python train.py --vocab_size=28555 --norm_place="pre" --tie_word_embeddings=true --warmup_steps=200
Each number is 500 + 40 x the weight over its row's rms, rounded and kept within 0 to 999. Layers, rows and columns count from 0. Numbers have three digits each. The size before them is the row's rms in percent of the matrix's.

# layer 5 MLP down, 512x2048, rms 0.0895, rows 214-256, columns 1152-1215
097:481461458411524437444498407481494515504538500465423576581458552516514501513479510577513480495557495424502538478502428437488502554500508501475521502541410571500520492427548588440514509500473427
096:564483535488479560451454478488498470499490528532489519546565548410487498471444476461474483471493530536508483516601492470448505464546518509540433513403481492582534433437523462469420459536555492
100:510473447510541457527475481518499561524517481496532588440516465417496513426517514550480525456480572510507454432548516526514596468508486508470482514501490493468494458499481550517510457516537455
097:538458459534611484531463432541604523515522471489472497469564568463541551474493485532519507495460452479576419514503533507466511573502517435470474528540515491498509567484556556530550471467463479
098:465526516452554534468512504560521528560430519520467509442487507493507489470564522532488489548518482486591440518544496436471489477504526514477473519466466522492580476475514476513502461473430489
100:468557481541539481530536426583543511564463506461510496482464497457524537580473497544479456525554483503509506539482518463503477438510584504532443514451511496514506463529513479458525481452496550
100:624487481504530486504473519543503520490444510595484574471567498529569506415489478486512450506508465544526544484524499424506486506493540467514515492488492491561473461536490442425539525504393514
099:467474496465441550512496520407481490493517495480477491510596462519474366499567475510556514506488513408503401464576405492511501467555416479473457570491503477528479484499475509515533509512511490
098:451491536509501624432401468511511432542414546513583483538521528462465565496465497536594527506540482519396594561518500520386520461597498523489461492488457471567496476513518493506565534463435583
098:515518513509472444516468492487480549465497533533537507488473547482541527477479461440543555463509426485478493439483538522579563505449451567530550559498518479496496489553569551487418508509478452
098:504526593480470405505481501564527444482441500553481497426568490445474471528445545494412504442522524488433498477473531490478488432485476450469457494469462528396478539462517480471488584464459467
102:545498498475537532509431463569520498561492417478517459502509505464497494511509482488529474473554494545432527554456508537480500452540474483449447452464563519489451489552481515470502464470472514
097:497403476559560535548503510541459495538537467465530548525485442490475543434382501547524463545445503484449547523472460523448440463532463471494517510477499529525463540482469489505502506510409514
100:502474515530552440504454568530491547478395466479500559507496430464481508500548501482436465520514483474394459571525485561545459567536483533529496566499482416503509539549463467411535495467522520
098:463458509512530557406528462525547493433440524500497482483481551511550452513512572492428458514549517428420524470463552548495507492456487527548517479495474582555501475483451484420490463487500492
100:503492565511473516499438461517519480507411545494398448474426521424511500458506392533511480501512513499474519484491492530465509503488521531469471499486481562428496530462467500428501563468552470
099:537556467503522485486452508463475521478467513523518501497440540474523518591510485482524539497549501487534448487516572534485477459524531489517465515478484496515466519516448475477483497506519494
100:518478520526445439494473468477446460495396487453522443505564543471416507521527475491508579511444485462482543470518538518514541482464503474517484520540505519461502484497468504447499456495459475
098:479504449509485541499443475482478492533435505560514516551532508554451468480472445516523557579515474514462511518521463498465465491510474571553443464450516525468513535455501459497543496544517469
109:463516545480574446451495549321483440479539481539542568507500451456450506494530492486458473483471507459545500535525527512533487511491463484483492523520497484561477549482539516481424489539459526
098:512496500474500529478514446454504526475407478504492553463472491505380539498429458501503467510510603440470530470568460564405455502496488516479563501501443558564510496443466500524474469458452469
101:500516500487539519453442466481508484543423526506538490476532503519502478483547489508501584528487495540586472525585490506477502479550532494560531450426470430541541528533500503538514519512502505
098:492417473527516530447529395538574506530458505495485476556534503489421467540530492452411494502513543464491432498502514545470425482523472504489421487510478516454439489470555390494449545536558508
098:583530517502471433487520512553474551539512444505505476496470471475421524508533489483511545460523535568518521596472529494577517517541556451498524531554514482512504588562465443486432498476532503
099:525492474507481439531454494452488482532495504602450451473485483439508490536514522504473499490517435436471430591490567503455523523524548557540466561553501528484506528533486477510499445476487493
099:426459506516474502423495482494587447489502491563442523482483471517550483530493535483489468541462520458411427463593477498442505530529435537455500527456527447569498497497475502590430488553484480
099:507463488503494417478492465403427477509470516497524506543421542541467511529474445519461482486493498541518447457547451466544476453537481513502443519508480442535511544513530520518459491513574465
096:477451475377483506446519528505481568502431449449462471535480507540554516516480511497522534502507565524453489510528466470497511467504481511511524506465443483458482454496495570450459424508403444
099:478545506439513479543502514447406512578535491477575488496500438459493540522410516496499534595509468459527547455484507447516475497469462517482502505545577447507523553538563547473629471498487475
102:456494453546609438485553489502539506495385465550510448495459478532462461484494582504497548463463482515504464534496527438545544521492486556485528524458472503525462426489548484487512494502377489
102:474571567512504424597506509541553444475410464549465549517452541450499477484564470516494466501568484510493447477513658555508543497616415522491576522505471595506449487525471496490576450465467484
102:435495500465505522536525497425468502507460468445487462491482574546525481533525564540533478460533424470466536508491550536554514524471553571541488539525578459467512508464546563542510515544443473
098:525528474474491447525462464393483503465391559511474505502476517567529484431440517438519545498501520554558481477468538569536479551513551487533534549453476491475489430523423484518506512443561525
099:537557595436487498527549523539504548511458562530500501532513484532489464491474462523527466472508526480511493527488483508530532509535521468469553541432493444455502449485488484478479571549500494
097:469424444515522482510484541533582536510523541511502511386514519443419431516529507507401462443461531577514505503470493431502484571542439425543518478532440453476498518470540508469547492411465507
105:515538402443531427444457545542483470485420483516525546473496461451415467441476482482470414502480486511453559478457487486465487571482431478404475498521455507461459469496486531477470515456441484
096:450499418488456451471482499538457439515524498496386407441507565484563509435460481527417479484468459495473515530513491510486541529506461476450501455558471520465477515537480564463490580447509470
101:454435420578491434440437492478496513494551402543500480431498459476485485525438483487545509502529459557486512526465437430456467444549432468415533560432422544424516465497485434480501528448540453
103:496482502477535470469473479479524457488574486498496495410451377509536429487490550481535422465451551509432450541437504436461458509528467535460481474465475529519511509487485477505465543495460482
099:491449501472525527494470488567557474494517457449603450520502485525509543503548456508492496557448523500471500492492523484527444498496507488541497469424450520559527457500432472517597560462540491
097:459560549417519503367444442505451457572555417523497550471403520457438541503454538549491519518444486536482433469513479500519436476536519492480524498542519501440517474499514444510557493449422456
098:529446505505470426507469559482538521446596511570512476568433498472443417468470422457539460413475492486452523367502493540440520447523472416488530519503428523488478557523530463497426474459546560
095:485522498534545384414423487543527514549523472512497505502513463510527491545514394491599472479530479431499487508530469459416500438512502545465515445549565530490522525522430462515497572530499511